Weights of a small GPT-style language model, trained from scratch on English Wikipedia: untied embeddings, normalized queries and keys.
Each number is 50 + 12 x the weight over its row's rms, rounded and kept within 0 to 99. Layers, rows and columns count from 0. The size before them is the row's rms in percent of the matrix's.

# layer 2 attention key, 256x256, rms 0.193, rows 109-127, columns 128-255
098:57 28 50 45 55 43 61 47 63 46 36 54 32 47 38 58 50 41 47 58 80 56 60 37 60 43 62 46 25 34 62 38 51 44 50 64 30 44 40 37 59 54 41 50 51 45 38 55 25 51 39 63 59 39 43 62 42 59 34 47 48 48 48 46 50 42 41 20 52 20 42 43 46 70 43 70 48 42 52 37 47 40 57 47 65 64 35 18 51 36 66 70 46 40 24 62 43 50 24 49 32 33 50 37 59 45 66 62 74 36 35 59 44 58 48 58 45 43 59 68 72 52 40 40 50 46 47 67
112:58 33 47 53 70 71 50 64 47 69 73 61 47 35 39 39 32 54 53 53 60 17 28 63 49 44 61 46 64 21 36 30 45 49 40 48 44 48 65 28 50 66 55 66 49 70 51 62 46 35 58 37 49 63 58 68 63 41 34 84 40 44 46 58 46 62 60 41 62 34 52 44 39 42 46 31 60 61 49 57 57 50 50 49 61 51 22 47 49 44 65 69 60 57 60 68 46 65 35 43 39 47 59 46 75 62 58 58 34 49 40 48 80 42 32 62 69 36 51 32 49 46 39 55 33 56 25 60
102:48 48 58 41 66 48 44 32 58 47 52 47 55 46 45 56 59 46 49 40 56 25 38 40 59 66 55 48 67 49 47 51 45 49 47 51 25 69 59 68 49 57 58 50 38 29 48 62 48 69 71 44 52 48 41 48 39 53 63 36 54 37 75 53 69 37 34 47 44 53 54 35 45 74 64 64 70 46 62 28 45 58 60 46 25 48 46 62 43 54 54 61 45 74 37 59 35 60 69 49 56 69 43 58 76 49 62 27 44 65 52 48 74 51 48 51 66 50 55 40 37 29 70 51 37 73 32 40
111:49 47 62 59 62 40 40 41 47 51 39 53 45 46 38 30 51 50 55 58 77 45 47 55 49 59 48 59 37 59 58 70 56 52 54 38 48 68 58 56 54 54 40 36 59 47 57 62 55 61 40 49 48 85 30 20 34 67 46 36 46 61 61 42 52 41 50 26 70 65 52 59 34 48 50 41 59 44 55 70 57 36 29 60 49 45 51 68 49 33 59 40 35 39 50 30 52 43 52 43 52 66 39 54 63 37 71 61 53 73 69 46 59 47 38 40 51 55 46 40 39 36 37 41 68 47 52 44
103:64 46 34 31 53 48 64 44 65 60 38 71 34 52 35 40 17 60 39 38 60 47 35 51 69 45 50 59 55 65 32 32 44 25 41 55 45 52 51 71 55 67 54 46 54 50 52 23 39 55 45 41 48 11 21 40 43 57 53 44 29 50 66 71 42 50 60 54 48 44 60 60 27 52 43 33 43 59 58 53 40 45 52 65 63 62 55 71 52 40 47 49 44 43 56 65 41 71 57 69 53 51 45 18 66 45 59 57 58 59 55 61 52 53 62 38 48 32 53 24 36 50 58 25 53 45 44 45
098:53 38 49 45 34 39 61 58 46 46 49 45 54 66 30 62 78 57 54 38 59 57 37 46 32 65 76 55 60 36 54 37 43 47 74 36 61 73 48 22 55 37 53 51 38 46 48 54 36 27 62 61 47 54 36 76 38 48 37 69 42 27 37 47 58 54 42 30 61 41 42 30 53 49 50 38 60 50 44 60 57 51 52 41 46 61 41 40 76 44 52 37 20 47 53 35 42 66 47 46 53 56 61 54 41 60 60 54 46 47 59 58 55 51 43 51 62 63 80 62 54 75 56 43 40 33 31 55
104:43 56 36 47 64 51 65 56 64 48 49 49 53 37 68 35 34 45 68 65 23 64 43 48 25 60 37 46 58 60 36 43 40 53 49 43 69 54 34 71 27 62 44 61 75 53 34 71 53 61 37 65 57 57 61 82 41 61 53 62 53 32 61 45 43 50 40 49 74 57 66 72 44 53 45 47 34 41 58 50 31 64 32 44 65 30 42 42 30 40 38 45 48 69 57 41 36 54 84 53 38 67 55 55 56 39 45 46 26 58 55 64 25 49 69 38 42 43 33 66 51 77 66 54 49 43 40 64
101:50 53 19 42 48 72 62 69 59 70 38 48 48 38 58 37 63 52 57 39 54 21 42 35 61 55 65 53 31 47 53 57 45 59 44 52 60 44 54 32 46 48 38 32 77 27 49 62 43 46 43 68 40 33 36 52 46 32 46 44 52 61 33 53 52 42 41 41 45 47 62 51 41 45 65 64 32 57 42 41 57 37 41 55 39 56 53 46 59 35 59 43 34 63 53 49 69 36 59 50 50 24 68 59 62 46 54 37 50 47 45 59 50 83 69 53 62 60 43 29 42 39 31 54 34 57 44 53
110:43 37 56 58 35 64 44 54 80 67 34 45 44 15 39 36 28 45 45 52 41 66 60 39 52 41 58 50 51 50 51 66 57 57 52 52 55 68 67 37 67 61 39 33 62 26 48 62 39 39 66 55 50 39 59 37 46 47 48 50 46 53 45 56 54 40 50 51 43 47 51 40 74 40 38 43 64 37 61 47 64 53 37 60 35 57 65 61 51 53 43 63 51 39 43 63 59 70 47 46 63 45 41 55 40 36 52 55 29 59 49 61 56 60 58 47 67 66 35 41 57 56 58 58 55 32 28 61
104:61 45 50 62 45 59 50 39 46 59 82 60 39 38 30 63 52 51 63 49 48 72 50 52 51 48 36 43 74 43 51 44 44 24 57 56 52 41 45 32 53 41 47 51 52 43 27 83 40 36 51 55 63 36 50 52 64 50 47 49 56 56 57 47 47 36 45 44 36 45 62 54 60 46 44 53 29 51 44 52 59 49 58 41 69 72 43 34 59 65 47 55 52 35 59 45 48 70 66 60 33 43 63 42 60 40 40 72 43 40 58 43 48 54 61 33 45 50 46 47 45 47 42 63 57 44 59 67
104:59 36 51 47 44 38 49 45 48 77 46 42 28 55 33 64 56 26 54 56 29 45 47 62 54 39 41 61 32 34 45 54 59 40 50 52 41 46 56 64 53 68 50 59 57 36 66 42 53 37 71 54 45 70 41 53 51 61 39 38 43 57 66 57 40 43 20 46 66 46 54 68 40 55 58 53 38 64 58 73 36 54 58 39 34 45 49 72 49 77 37 67 45 30 38 57 34 68 80 55 56 37 71 52 36 34 70 43 23 43 37 52 44 39 72 50 49 72 50 50 29 49 39 42 43 45 74 44
104:46 69 37 63 42 48 64 45 39 56 53 65 61 49 47 65 44 25 63 59 35 74 60 73 66 52 39 59 33 50 39 50 78 46 65 33 57 57 54 67 51 47 66 80 44 52 63 32 58 58 43 30 47 40 43 41 22 43 57 63 48 47 50 58 69 76 51 53 56 48 43 45 60 42 64 60 46 59 35 75 44 38 38 56 49 51 45 39 32 67 53 49 72 53 73 50 46 22 73 18 64 41 36 51 31 40 60 54 69 80 43 60 74 57 67 45 49 43 40 42 34 36 66 53 45 43 42 63
115:53 62 60 67 75 50 59 53 55 63 35 41 69 74 54 58 65 66 72 47 44 55 66 45 52 71 55 48 63 24 56 51 63 63 63 44 48 45 55 44 57 34 48 60 66 66 39 38 41 46 43 54 47 47 55 62 47 54 62 48 58 35 53 49 61 42 60 62 42 43 59 09 43 41 56 31 70 55 64 64 44 57 43 50 34 65 58 43 45 68 43 29 65 67 70 44 41 19 45 57 61 67 45 40 59 55 45 46 42 54 37 41 53 56 48 55 62 48 42 70 42 37 65 61 46 48 38 43
117:54 43 61 34 57 47 55 40 57 29 38 31 68 59 53 72 50 41 58 55 58 48 50 74 35 37 44 61 57 53 49 40 54 55 60 17 63 57 44 57 33 57 50 62 74 56 69 41 40 56 52 64 56 64 67 23 40 45 54 44 56 33 63 47 55 54 44 36 39 63 46 49 45 56 53 65 44 39 56 70 46 41 51 44 67 61 56 40 49 44 24 38 16 16 55 39 40 44 53 59 39 38 46 53 59 42 67 48 48 78 45 46 40 48 53 60 42 51 64 78 52 60 30 75 41 43 54 49
102:72 70 52 46 48 53 41 56 62 52 54 40 52 48 55 53 63 75 20 77 64 47 07 65 39 33 50 48 20 60 55 37 49 60 47 49 33 53 64 55 41 44 50 49 42 40 50 55 39 41 64 52 37 60 47 50 34 51 57 50 43 65 61 49 47 53 58 59 42 45 67 70 48 43 25 45 50 51 68 48 48 50 64 51 55 28 50 32 57 54 55 40 52 34 52 56 53 35 61 53 39 49 50 58 65 80 58 58 63 33 39 62 57 59 42 36 33 50 45 70 50 54 58 57 58 54 53 53
102:52 50 67 57 38 60 43 53 51 48 17 67 49 61 44 37 54 66 54 57 50 44 40 48 47 35 55 38 67 30 40 46 49 61 31 41 43 50 59 61 56 44 60 56 58 57 41 40 63 33 59 39 58 34 29 59 46 49 55 64 73 61 67 41 48 59 40 40 54 36 41 27 63 47 45 55 64 59 61 44 36 43 50 71 41 53 67 62 55 47 63 62 51 49 63 51 40 36 50 30 56 72 29 49 38 45 40 45 51 50 47 43 78 42 29 60 52 61 54 65 39 38 63 54 40 42 50 32
098:53 48 41 42 46 75 80 38 35 54 73 48 40 36 72 34 34 44 46 50 32 55 59 34 39 60 61 33 65 40 37 61 75 65 51 66 16 43 46 35 49 68 26 43 58 38 35 70 46 65 35 43 76 58 43 62 37 23 56 61 47 75 46 41 39 44 59 41 69 36 46 51 67 39 60 43 57 27 60 50 60 41 57 57 49 61 63 68 48 71 33 46 62 51 66 25 40 65 17 34 34 60 56 56 59 48 36 47 39 35 38 40 52 63 58 53 49 69 51 53 47 46 57 62 24 59 50 64
104:57 58 58 30 49 63 45 27 60 53 48 38 40 67 49 48 71 50 56 59 61 47 60 46 54 51 36 49 49 51 59 44 31 23 61 67 14 55 48 70 62 25 47 62 55 51 37 52 34 34 52 40 56 47 35 59 59 51 64 69 54 61 62 49 45 74 37 63 50 49 71 33 67 49 41 48 50 59 60 50 63 24 23 53 38 54 76 48 46 54 53 67 43 62 57 58 48 46 34 53 59 44 53 47 30 62 47 76 54 35 48 57 70 54 55 46 43 48 57 59 59 56 44 52 37 56 40 48
101:59 49 57 67 56 57 35 58 65 59 33 40 29 48 47 53 34 53 52 62 46 21 47 43 34 51 45 40 49 61 62 54 27 44 38 54 47 28 53 51 63 60 32 48 64 29 55 49 51 29 50 69 80 34 60 42 54 50 42 66 24 50 38 64 43 51 69 52 37 50 41 50 59 69 63 57 63 54 35 33 56 45 58 55 46 47 54 40 47 46 45 67 63 47 35 53 53 65 18 51 48 51 62 40 67 65 45 36 57 49 52 59 46 51 38 60 54 48 39 53 55 46 79 56 62 57 43 45
# layer 2 attention query, 256x256, rms 0.195, rows 110-127, columns 128-255
114:65 54 55 30 50 48 31 50 52 34 70 50 47 54 48 69 51 46 66 56 36 58 51 62 42 53 41 58 50 18 52 55 48 41 66 65 42 65 43 49 62 57 50 42 32 43 47 68 42 42 49 42 63 78 65 52 33 38 68 46 57 36 53 49 64 57 62 60 47 40 74 20 47 46 25 43 42 63 55 61 67 28 37 42 30 43 63 36 50 53 43 48 62 58 61 45 56 38 48 48 47 45 48 48 47 66 46 45 45 55 32 59 50 48 32 29 56 38 60 63 49 55 42 40 52 56 57 49
102:48 27 43 48 43 48 55 71 45 51 66 43 52 51 57 45 75 48 48 41 60 66 60 55 33 40 42 51 53 71 48 64 38 54 45 82 36 58 70 63 66 66 34 54 55 54 39 30 49 42 38 36 42 62 42 64 57 66 65 32 77 36 35 66 62 68 65 71 80 85 63 62 50 56 38 35 67 50 59 40 44 64 66 33 42 34 31 54 61 42 49 33 34 45 62 35 38 51 45 64 43 50 54 52 67 55 53 39 47 38 46 35 60 48 31 46 45 36 37 39 46 47 46 34 32 56 54 49
106:51 46 46 34 67 61 37 39 50 44 69 44 41 55 65 52 58 33 52 63 42 50 66 48 32 38 13 51 41 37 46 62 61 50 66 74 32 35 85 47 54 51 44 22 58 52 61 53 36 61 65 44 54 50 55 47 61 63 49 51 42 45 62 61 52 45 42 56 41 39 50 31 66 42 38 46 54 57 48 59 46 52 40 35 41 39 61 57 71 70 26 44 53 45 49 60 61 43 49 51 30 52 55 76 54 54 59 75 27 51 51 43 64 71 37 55 45 57 58 51 50 27 57 55 38 61 49 61
103:54 42 66 61 42 75 54 46 40 60 31 69 69 51 36 44 33 48 41 37 53 78 53 71 39 48 52 55 44 38 54 72 55 44 50 66 56 72 45 66 41 69 57 55 54 56 51 49 55 46 26 51 45 57 33 32 25 53 55 37 26 23 30 54 34 58 21 73 74 41 64 63 53 43 62 45 42 59 26 79 46 71 42 76 46 52 40 57 44 47 55 36 60 68 36 52 64 37 46 57 31 46 35 80 47 54 41 45 47 59 49 55 59 46 46 51 58 48 45 28 54 47 44 43 49 45 63 31
113:46 48 56 59 48 55 42 58 38 42 43 36 66 43 65 64 46 40 53 40 59 36 64 47 15 73 51 17 62 52 73 57 42 33 56 70 54 58 51 48 40 47 43 58 63 47 37 57 53 61 60 40 56 49 73 35 42 42 73 55 53 51 37 65 66 67 53 50 57 62 67 32 43 47 50 52 43 59 28 64 61 29 38 40 36 50 49 44 49 38 27 51 39 39 45 56 55 52 51 51 30 41 42 63 57 41 27 60 66 59 54 58 55 55 37 46 41 36 73 60 39 54 43 66 49 47 41 63
109:63 46 47 42 44 41 40 63 50 60 34 63 69 55 54 49 48 47 35 49 44 60 49 42 48 34 63 66 61 49 72 54 55 49 49 55 29 30 46 34 60 54 62 45 46 61 66 24 56 43 37 40 70 44 71 47 50 53 65 36 46 51 57 44 42 61 72 44 34 52 57 53 68 54 40 30 64 46 50 40 49 55 53 41 45 37 57 61 57 65 53 42 47 51 40 67 44 52 46 41 39 68 42 59 49 54 81 78 32 58 32 59 50 31 57 59 76 47 33 43 55 53 68 46 36 54 58 56
104:48 38 66 59 39 47 22 59 51 58 86 58 68 49 34 36 28 49 48 42 45 54 33 33 43 53 55 54 49 47 70 34 59 42 42 35 55 65 14 54 50 54 41 42 50 67 35 51 63 48 35 58 38 49 47 57 54 52 62 33 47 50 62 52 49 58 70 32 59 53 45 43 57 54 70 47 73 32 83 23 47 62 53 53 74 54 69 47 49 48 55 43 65 63 39 59 51 54 38 52 52 62 49 63 42 24 46 38 47 46 73 62 39 42 64 48 59 45 45 25 61 63 43 61 57 77 47 68
113:64 69 45 27 37 47 28 44 49 51 54 49 47 63 51 58 63 70 63 38 59 48 43 55 74 37 67 32 61 46 60 53 46 48 63 58 44 50 42 41 34 31 46 56 37 57 44 63 35 15 60 82 38 50 31 80 36 47 38 67 61 23 59 40 45 59 41 60 63 20 57 40 46 49 64 62 45 54 36 53 56 57 50 51 63 43 46 55 59 59 67 44 57 56 23 71 34 57 44 43 56 38 45 47 62 45 55 43 39 36 45 27 37 53 54 65 55 63 50 51 60 51 44 45 47 34 34 41
115:43 45 42 63 61 45 45 46 40 67 22 40 49 54 47 43 31 44 53 70 35 42 44 44 50 68 36 55 40 70 46 53 34 57 41 39 34 35 36 40 46 71 36 34 48 42 30 58 34 79 44 32 51 66 56 37 43 49 40 65 65 58 68 55 46 54 50 30 40 36 43 75 69 66 56 66 01 58 50 37 52 61 70 51 42 48 47 27 41 43 63 51 36 43 61 51 40 54 31 51 46 28 50 62 35 52 39 61 47 50 62 37 58 63 34 66 60 53 55 66 77 74 47 46 60 33 51 45
100:63 48 50 45 36 72 52 50 38 52 53 32 41 35 42 54 48 46 47 43 66 39 36 48 47 40 50 58 25 24 71 59 52 26 60 34 51 36 53 52 65 60 42 62 88 37 66 55 56 49 52 32 58 54 44 39 36 38 49 73 46 66 43 54 50 42 63 53 84 54 27 46 55 22 58 43 48 47 71 63 39 48 49 43 55 78 73 39 74 53 48 29 71 64 43 56 38 38 41 53 47 41 21 45 48 46 43 69 78 42 74 51 49 64 50 58 50 50 67 47 58 48 58 35 44 64 67 52
106:66 53 69 35 63 59 54 70 61 60 51 64 32 46 50 37 50 54 40 58 41 45 54 68 75 56 48 30 67 60 53 45 67 59 52 64 61 46 63 54 67 51 36 65 39 55 62 75 45 19 45 60 73 48 61 42 48 46 46 67 47 45 38 56 52 44 66 31 73 57 47 67 51 35 52 43 52 38 52 33 51 44 42 45 52 59 78 63 42 54 19 52 46 45 62 64 57 53 55 27 59 63 46 23 47 43 62 56 50 30 51 24 43 47 71 53 61 63 60 68 41 47 45 71 62 54 44 85
132:31 45 43 50 74 38 49 46 61 34 49 29 51 34 50 40 61 21 51 64 56 51 64 31 39 41 37 45 51 43 41 51 66 45 53 52 44 48 55 62 55 48 43 35 56 41 61 50 71 61 31 54 62 48 72 21 70 56 74 42 39 68 71 64 61 51 48 56 52 55 45 51 62 57 62 48 52 22 38 36 51 43 42 51 51 48 52 42 60 61 44 67 44 16 38 55 29 37 68 51 41 42 39 61 33 43 51 74 33 64 36 48 41 52 52 53 58 35 47 53 60 56 47 41 55 61 46 48
105:59 31 55 32 52 51 50 59 49 51 66 45 49 65 26 23 52 53 43 47 46 46 26 42 53 55 38 53 64 46 53 30 63 33 47 77 63 46 50 45 39 59 59 59 43 51 68 48 32 58 60 46 38 60 66 42 58 52 58 54 45 31 38 39 51 60 48 43 43 54 52 61 51 59 37 30 54 37 69 52 53 59 32 59 51 51 64 40 38 52 47 58 37 58 48 70 69 63 65 44 23 42 58 70 76 38 67 63 41 27 49 56 75 35 27 43 50 41 60 56 55 37 38 38 48 43 55 43
100:46 40 61 57 58 48 52 46 53 47 44 53 64 43 38 40 53 44 54 48 50 45 78 44 47 45 47 51 42 48 75 38 67 48 59 48 44 68 36 40 43 53 44 34 45 65 40 55 56 70 50 44 61 45 68 45 55 42 79 64 35 55 50 59 65 41 50 51 38 71 42 53 41 58 38 37 60 45 53 72 53 44 64 46 39 54 68 28 61 73 52 78 61 51 61 42 41 57 52 51 47 50 37 66 48 36 37 51 51 67 54 50 61 39 37 33 64 50 60 50 58 22 27 50 44 57 48 41
114:65 36 53 46 42 45 26 66 68 42 65 41 62 41 47 61 55 59 53 56 44 52 50 45 61 44 32 35 53 57 41 53 39 47 42 31 33 49 74 75 52 47 68 64 58 50 55 60 53 37 31 60 63 34 52 47 49 63 61 29 41 66 52 52 52 66 27 52 41 62 46 51 44 59 49 44 47 41 46 50 51 37 30 54 37 56 49 44 59 48 26 62 39 63 25 50 46 56 50 64 49 56 47 43 59 28 28 43 24 31 48 56 48 57 46 24 55 44 50 54 36 38 52 42 77 39 68 39
111:66 57 61 67 47 47 34 61 57 55 39 58 41 42 46 49 36 33 43 52 63 54 81 78 52 38 53 47 57 64 46 47 44 36 51 48 61 49 53 41 41 51 44 47 41 53 59 60 42 30 34 39 38 34 49 44 46 78 49 42 51 60 42 09 47 53 58 49 36 56 27 49 50 67 56 54 51 40 55 56 41 53 79 66 55 64 48 55 34 68 62 45 64 40 57 54 73 49 40 42 47 75 39 42 36 53 46 40 46 36 47 51 48 64 51 61 31 34 44 53 35 62 50 52 42 32 41 57
119:43 40 60 42 44 45 64 60 34 64 63 33 47 63 56 49 56 51 51 54 51 45 53 30 44 53 43 42 47 59 53 66 28 59 30 49 51 45 85 52 49 39 56 41 35 79 49 62 45 38 45 54 49 46 57 29 76 54 48 46 39 52 49 55 37 68 32 42 40 66 59 50 35 58 32 55 47 28 38 31 47 51 31 42 36 44 52 48 37 53 62 68 51 75 62 11 43 45 60 47 63 34 59 32 51 57 48 49 50 25 39 38 36 31 32 48 57 52 40 50 52 25 57 52 54 33 41 43
108:35 35 43 70 50 42 65 30 50 44 67 43 49 55 46 56 69 58 63 57 59 60 49 33 35 57 73 54 59 61 59 61 59 43 49 49 48 59 55 56 24 27 44 48 45 49 46 69 36 48 49 69 49 68 54 58 43 44 60 62 41 51 68 49 46 58 43 47 46 45 29 38 50 49 78 71 56 41 64 71 47 47 42 34 19 54 54 51 25 62 46 30 61 30 65 31 31 50 34 66 55 54 60 43 55 71 63 73 50 51 41 45 68 65 36 42 53 41 46 50 43 49 29 63 56 62 44 39
# layer 2 attention value, 256x256, rms 0.204, rows 64-72, columns 128-255
097:62 73 45 37 65 35 41 39 25 36 47 37 51 49 48 51 59 68 51 16 48 74 43 45 60 34 49 37 49 51 42 67 41 36 43 36 33 36 39 39 58 52 62 51 46 28 48 29 67 51 55 53 52 59 69 48 39 44 40 41 61 36 68 40 54 60 33 74 43 27 46 59 71 54 55 53 40 48 61 64 46 35 36 49 43 48 65 58 40 53 68 60 44 54 56 63 55 36 67 46 33 70 63 58 27 45 56 39 36 59 60 49 37 36 18 77 56 65 83 48 59 44 61 42 42 56 42 44
103:51 50 55 55 47 61 59 33 67 58 33 51 45 44 43 55 52 60 47 60 54 52 50 40 57 42 61 56 61 29 71 64 40 51 65 40 58 44 36 42 51 39 55 45 58 48 48 69 49 53 59 55 50 65 72 40 55 70 35 42 32 46 37 46 65 44 49 43 44 56 51 50 53 27 48 50 65 64 38 61 59 65 48 48 44 65 49 43 52 47 55 49 69 43 58 39 43 47 46 61 60 71 54 55 57 57 42 33 57 48 37 44 47 61 51 60 59 31 16 44 55 55 67 37 49 46 24 28
103:67 27 40 69 48 57 68 64 45 38 45 50 37 37 31 45 44 40 38 38 79 68 41 59 51 37 47 47 52 51 63 39 74 58 60 67 46 26 72 62 54 50 71 39 64 64 59 45 50 49 37 49 32 54 65 36 59 61 56 58 57 58 73 57 44 49 59 60 53 31 40 51 44 40 55 58 38 56 51 56 22 49 29 55 62 36 57 62 34 63 48 57 52 50 26 54 38 24 44 63 33 67 55 41 58 41 40 46 54 42 61 53 36 54 40 66 63 46 50 80 36 54 50 32 27 34 57 47
098:34 43 45 35 55 31 45 42 47 68 56 56 42 56 37 57 55 38 33 50 51 43 44 40 42 43 44 53 63 57 33 44 62 58 36 30 70 47 50 62 59 42 60 47 37 46 43 56 33 54 69 57 15 43 57 46 56 71 53 54 40 59 55 61 33 55 69 49 74 53 53 46 54 47 51 33 44 63 54 65 50 39 56 42 35 28 62 43 41 55 73 43 38 45 47 90 46 44 56 49 54 68 51 53 46 47 56 69 51 71 78 60 61 59 35 39 43 46 39 54 63 47 48 26 35 51 46 38
103:59 54 53 41 46 54 50 63 50 55 50 51 35 45 48 45 24 54 50 40 45 37 37 37 56 63 40 35 47 30 39 67 44 50 51 35 44 37 45 60 69 61 60 50 29 70 44 69 59 46 58 43 43 56 65 60 40 60 51 52 59 30 65 55 80 51 64 64 50 37 46 50 35 48 49 43 44 56 56 48 38 68 36 42 45 53 54 40 50 48 30 43 48 54 57 56 63 69 69 41 43 64 44 67 46 73 71 73 58 56 42 32 65 46 42 50 58 37 43 76 52 34 66 39 38 46 35 34
100:75 75 57 68 49 65 44 44 65 45 55 73 54 50 25 58 56 45 12 43 51 36 42 48 54 59 54 29 45 62 53 45 38 33 24 58 57 49 59 54 48 48 49 38 49 59 64 54 44 72 48 46 44 42 44 39 63 57 61 49 45 48 46 66 49 58 52 47 33 44 48 60 44 49 54 62 55 64 65 58 43 40 42 51 37 31 48 54 50 55 52 43 62 43 55 45 38 64 54 59 61 29 35 54 18 49 35 48 59 21 49 57 48 60 44 53 37 50 63 43 68 40 52 64 40 47 49 50
093:65 59 72 65 58 46 43 54 46 60 48 50 64 48 39 63 51 60 50 29 60 54 46 47 65 58 41 50 71 67 41 37 35 32 28 50 53 56 52 51 67 39 41 75 49 59 35 52 50 44 40 63 50 57 59 53 58 57 39 46 60 46 57 41 59 36 52 56 58 72 33 57 64 50 46 41 64 56 41 45 58 54 37 76 68 43 45 68 42 50 42 80 48 70 59 56 50 36 41 25 71 47 55 51 52 39 54 70 59 43 59 65 50 68 38 43 44 42 49 50 58 40 66 53 51 72 68 50
103:37 61 47 61 50 54 46 58 40 63 54 47 34 52 45 25 64 74 53 45 40 52 44 52 43 55 47 48 60 77 41 52 37 69 43 50 58 53 71 29 63 49 69 38 35 64 39 75 40 29 54 66 52 35 60 53 32 36 56 49 44 64 60 49 42 53 57 46 31 48 61 56 54 56 52 30 33 56 42 56 59 54 68 57 48 45 48 28 42 58 75 31 37 44 58 51 58 42 41 48 61 43 27 75 37 38 41 50 40 67 56 59 48 45 70 31 31 44 50 55 66 40 37 73 34 48 68 44
097:75 50 76 39 49 48 50 54 60 44 35 39 49 41 33 54 39 42 29 48 47 54 39 47 47 75 67 71 56 53 39 44 64 50 33 58 41 39 66 58 77 52 59 41 72 59 57 47 64 57 41 59 30 41 47 65 58 52 55 60 53 49 40 56 51 36 41 39 46 44 65 44 47 39 66 65 49 63 48 67 54 56 55 43 50 71 44 50 65 48 30 50 53 53 70 54 58 42 40 42 60 53 42 53 47 72 58 37 47 40 38 60 57 45 54 59 27 54 31 73 58 43 58 78 35 54 55 62
# layer 2 attention output (transposed), 256x256, rms 0.184, rows 64-72, columns 128-255
094:47 64 79 50 81 32 72 50 46 37 46 62 53 62 72 49 61 52 69 64 52 50 44 39 59 35 41 61 34 72 52 44 37 45 59 69 39 57 63 63 49 55 43 47 62 62 51 52 41 49 54 55 35 45 54 56 52 49 61 61 30 65 49 21 58 50 49 31 56 55 67 52 32 57 61 70 50 49 65 42 60 47 56 42 55 49 37 39 65 47 49 34 55 45 63 44 58 77 45 61 36 21 30 50 66 40 55 47 33 59 38 56 45 53 52 51 56 49 21 73 51 66 42 58 49 62 58 54
100:65 67 53 49 78 61 43 72 42 61 54 57 57 50 53 44 38 66 49 40 29 52 55 59 46 52 48 49 43 57 28 48 48 45 31 39 43 53 22 56 57 58 55 56 46 61 70 61 62 62 20 63 71 34 36 68 35 71 41 23 60 51 48 46 34 59 36 48 41 43 47 57 66 48 67 39 57 56 52 54 37 46 49 46 51 51 66 56 50 58 62 67 29 67 41 62 35 39 51 27 62 36 65 49 46 54 38 45 57 59 60 39 72 37 44 48 48 47 51 38 46 32 36 71 52 51 55 66
100:28 64 57 52 73 44 36 51 59 53 60 45 60 60 61 48 34 73 59 45 71 44 67 33 43 39 58 49 54 41 36 38 49 42 38 33 62 43 47 43 67 65 42 60 35 56 52 56 36 63 40 39 49 44 72 30 54 36 57 52 56 33 52 47 51 64 67 61 45 49 63 39 84 60 55 77 46 61 44 45 73 41 56 49 47 64 43 31 59 43 47 64 55 38 66 35 59 81 57 28 61 42 55 51 41 70 37 71 51 40 45 39 43 38 59 51 62 52 57 21 42 45 46 47 54 70 24 33
093:54 67 47 37 41 43 35 71 39 69 58 51 55 39 66 64 48 34 43 37 28 57 63 52 68 45 55 44 51 39 53 55 34 47 69 46 42 44 57 50 75 61 48 40 05 56 48 58 56 57 33 61 39 77 33 38 38 44 49 50 43 40 35 57 42 39 69 56 43 43 48 33 26 49 45 79 60 49 51 28 56 45 46 56 78 35 36 58 58 22 33 36 50 66 31 40 60 46 54 52 61 39 59 62 38 52 58 41 44 31 53 43 40 39 53 40 47 45 46 35 43 53 59 52 35 45 47 57
103:59 72 58 59 37 71 52 48 59 48 43 64 59 49 62 49 57 44 74 49 39 62 57 53 42 56 44 40 37 53 67 44 52 60 58 29 42 54 42 25 35 67 63 63 72 29 36 58 90 52 43 51 59 48 53 61 41 63 47 54 60 50 54 55 54 48 48 42 53 49 48 58 69 37 54 62 70 65 62 62 48 55 68 54 57 56 41 40 66 44 53 30 61 41 54 42 42 30 27 50 36 41 51 53 64 53 45 32 66 56 51 72 62 48 51 56 23 82 51 46 67 51 64 50 22 56 59 51
094:47 58 54 51 36 62 61 65 67 56 30 54 46 31 69 40 44 46 43 49 52 69 50 54 43 36 49 72 55 51 62 43 49 61 60 38 46 44 39 67 52 49 58 53 53 40 45 36 52 61 50 43 63 36 54 12 51 75 60 83 69 48 46 28 54 68 38 54 58 57 71 45 40 51 30 55 48 42 49 39 22 42 66 57 47 60 40 59 63 45 54 46 43 52 35 61 49 40 32 34 33 53 43 62 68 66 57 48 51 56 52 60 54 53 54 37 54 74 49 43 47 47 28 47 62 66 49 55
091:43 53 45 46 39 64 30 50 42 38 73 40 69 51 60 49 68 50 20 48 52 42 51 67 49 40 37 48 29 56 51 54 57 50 44 66 36 45 56 62 32 36 61 63 41 44 78 36 48 81 40 60 53 60 40 47 53 58 59 60 30 58 46 52 43 43 49 43 59 24 36 49 48 36 58 68 18 76 39 65 37 49 57 60 45 51 63 60 56 45 69 34 48 38 47 55 73 56 47 65 62 64 32 55 78 48 42 53 60 70 61 57 68 62 49 62 31 63 54 28 43 38 38 54 52 43 43 30
102:30 53 30 66 37 59 48 43 71 62 54 37 52 42 65 60 52 55 39 47 31 61 51 62 66 39 24 63 39 57 69 22 61 29 52 62 59 41 48 50 41 50 32 57 51 43 57 35 66 50 42 44 51 57 53 36 39 39 69 55 51 47 59 37 56 58 69 47 79 62 52 40 51 59 58 73 36 70 64 68 54 47 64 37 73 37 27 70 47 43 40 55 43 46 50 44 69 58 66 58 47 46 63 58 26 39 73 46 40 51 54 44 36 46 60 57 34 51 67 40 54 39 67 49 27 66 77 48
101:45 52 51 29 57 60 44 36 69 48 60 44 55 45 47 52 26 55 60 29 48 40 57 42 48 53 37 55 51 51 42 41 45 43 58 41 63 25 38 43 41 30 57 51 41 53 62 52 40 63 64 47 53 69 39 31 59 39 66 44 44 41 40 54 35 64 57 58 39 57 57 53 57 47 47 15 55 50 33 62 37 53 68 44 81 43 48 41 30 69 55 54 58 41 35 68 60 25 38 59 49 49 54 45 48 29 45 50 82 61 50 62 61 59 72 49 52 59 74 60 35 57 50 48 46 79 49 61